Part of a small language model's weights.
Size: 12 layers, width 128, 2 heads of 64, vocabulary 2048, 2.71M parameters.
Training: a variant of SOAP for these matrices, 5782 steps.
Each number is 128 + 24 x the weight over its row's rms, rounded and kept within 0 to 255. Layers, rows and columns count from 0. The size above them is the row's rms in percent of the matrix's.

# layer 9 MLP down (transposed), 512x128, rms 0.179, rows 145-155, columns 0-63
size [103 110  93 109 105 107  92  99  90 100  86]
[[112 173 119 179 152 132 117 110 136 158 175  91 123  91 130 112 123 156 138 112 121 141 180 128  94 130 110 124  82 112 147 145 196 149  94 140 115 124 136  98 151 121 160  99 148  97 120 102  73 163  82 141 124 116 106 107 170 107 116 108 139 137 130 117]
 [113  79 163 137 119  93  99 163 138 140 118 132 119 111 164 133 139 144 101 138 148 125 154  73  89 174  98  94 112 123  99  92  70 147 128 137 140  86 129 107 119 179 127 130  96  89 122 116 151 114 135  91 142 118 151  91 135 134 145 122 147 126 135 127]
 [101 126 109 111  76  82 151 112 102 137  99 103 168 110 122 145 131  84 145 105 106 134 121 124 175 118 113 125 138 116 144 120 109 125 153 144 121 108 136 143 136  71 133 144 109 109 127 187  90  82 173 126 120 103 119 101 123  85 156 141 128 148 137 167]
 [116 121 139 128 115 102 138 137 105 135 173 132 101 174 136 123 112  90 124  90 138 107 141 113 122 140 155 114 115  91  92 141 112 115 149 105 134 187 174 144 108 136 126 204 132  95  84 124 124 143 152 144 112 154 114  99 113 134  97 120  99 100 168  66]
 [118 157 119 108 169 130 116 115 109 149 140 146 111 181 164 145 174 109 183 117 134 131 101 140 116 119 166 117 148 114 138 119 172 136 153  74  97 135 127 111 125 133 127 103 116 140 116 136 104 122 190 144 110 133 135  79 107 152 102 113 152 132 110 143]
 [128 116  95 157 115 117 160 153 126 109 176 104 176  85 115  75 128 135 152 102 129 119 141 130 131 137 129  99 126 125 110 132  75 151 108 115 163 124  95 153 145 150 110 108 145 116 114 149 143 184 138 146 116 124  92 124  83 163 124 137 128 137 151 123]
 [105 106 120 176  93 109 110  92 117 130 129 102 133  92 108 106 101 114 129 133 106  93 147 107  87 177 167 119 131 136 137 101 139 146 127 152 143 122 143 105 131 184 182 120 133 144 195 162 171 157 106 156 118 125 126  96 129 131 129 115 131  93 109 109]
 [175 152 126 116 135 106 123  98 106 108 123 160 140 113 130  89  65 105 132 154 122 124 141 117 130 148 120 134 112 136 123 110 140  84 134 122 137 124 145 142 128 132 111 144 120  97 115 131 145 156 134 124 196  86  88 116 122 120 129 153 112 152 137 124]
 [118 123 109 127 169 108 142 106 120 131 112 151 133 136 102 135 173 157 124 133 120  74 122 146 154 129 203 162 138 112 160  89 158 129 105 135 132 159 131 109 102 127 155 113 125 100 146 110 150 120 158  93 135 130 119 132 121  64 171 155 118 119 125 128]
 [ 56 114 116 112 105 141 120 165 136 134 124 119 149 139  88 136 107 140 158 123 133 108  78 120 197 112 139 152 156 152 135 112 183 110 119 104 111 106 116 134 123 134 151 146 110 144 136 123 123 126  82 112 124 174 135 126 117 145 142 130  91 156 132 103]
 [157 146 164 138 145 119 121 128 127 152 150  99 117 141 166 151 108 131 136 109 145 135 160 124 126  90 165 109 130 140 119 122 115 119 102 103 154 120 125 125 173 107 147  89 122 103 115 108 100  95 110 154 113 120 108 182 147  90 115 130 163 173 100 141]]
# layer 9 MLP up, 512x128, rms 0.178, rows 146-155, columns 0-63
size [108  90 109 109 101  99 100  97  97 100]
[[113 159 128 101 102  80 178 116 172 132 122 110  74 156 140 102 137 132 135 142 128 110 135 113 119 120 121 164 162 149 131 149 123 201 173 165 106 140 163 147 115 102 122 134 136 134 117 148 145 126 147 108 140 116  89 129 126 109 141 154 141 175 134 120]
 [114 124 136 147 192 111 110 110 153 140 163 139 109 128 141 145 106 119  91 160 181  97 162 179 121 114 135 170 104 119 144 142 123 119 110  91 113 147 117 107 137 117 106  93 125  87 125 175 151 121 164 134 125 157 111 114  87 133 131 126 141 122 114 139]
 [141 106 139 117  84 115 103 121 138 119 126  90 117 119 113  85 120 140 117 124 158  75 139 128 110 114 167 186 113 151 123 160  86 106 141  88 123 116 139 117  91  82 106 125 174 150 116 139 133 139 103 159 153 111 113 109 165 159 120 146 158 160 135 123]
 [ 87 133 105 149  91 125 126 160 171 163 109 162 113 141 103 130 136 131 150 103 138 178 109 150  97 118  77 119 134 130  94 121 129 130 131 206 114 154 144 117 130  90 111 135 128 154 131  99 126 109 104 100 122 115 116 138 141 140  99 102 161 131 106 128]
 [150 146 129 111  85 151 104 121 132 170 113 132 130 116 116 137  78 104  96 131 146 142 108 119 136 133 148 150 159 149 140 134 144 102 119 149 155 135 173  97 123 155 127 104  98 123  98  91 114 109 113 151 157 155 140 147  91 125  86 145 116 112 118 118]
 [109 111  85  94  87 119 118 130 136 116 183 122 133  96 108 116 139 135 112 148 107 129 121 122 125 163  96  96 156 133  79 155 145 118 134 141 159 124 155  88 203 118  99 122 115  82 121 129  93  90 148 124 145 153 116 165 184 109 135 122 129 149 127 135]
 [109 107 110 150 121 144 112 135 126  91 142  99 148 144 145  68 127 131 121 163 162 109 161 147 146  50 125 109 111 126 124 118 104 159 126 160 114 154 106  90 141 104 103 165 133 102 154 121 175 116 117 147 112 116  96 133 115 137 177  97 123 130 123 120]
 [121 125  67 130  73 135 115  72 139  93 135  97 144 125 145 126 100 120 111 126  87  77 161 125 162 139 123 101 106 152 103 147 122 119 182 156 136 111 100 114 108 141  86 133 122 158 106 148 121 138 125 134 128 158 115 152 113 183 110 102  96 127 126 104]
 [192 122 131 120 146 130 164 127 130 116 113 124 134  78 166 134 123  97  80 146  94 138  82 103 129 109 119 135  92 116 114 119 119 145 144  68 104 173 124 203 124 110 117 134 119 105 106 165 116 162 149 113 134 119 131 113 117 136 120  86  93 148 115 117]
 [ 92 118 110  94 134 138 149 151 135 125 123 164 138 142 131 128 161  92 147 147  87 113 166 115 127 127  92 156 133 120 123 123 150 138 112 132 149 144 123 151 118 114 117  97 121 156 172 149 121 154 182 140  88 129  85 107 118 113 135  86 106 108 139 154]]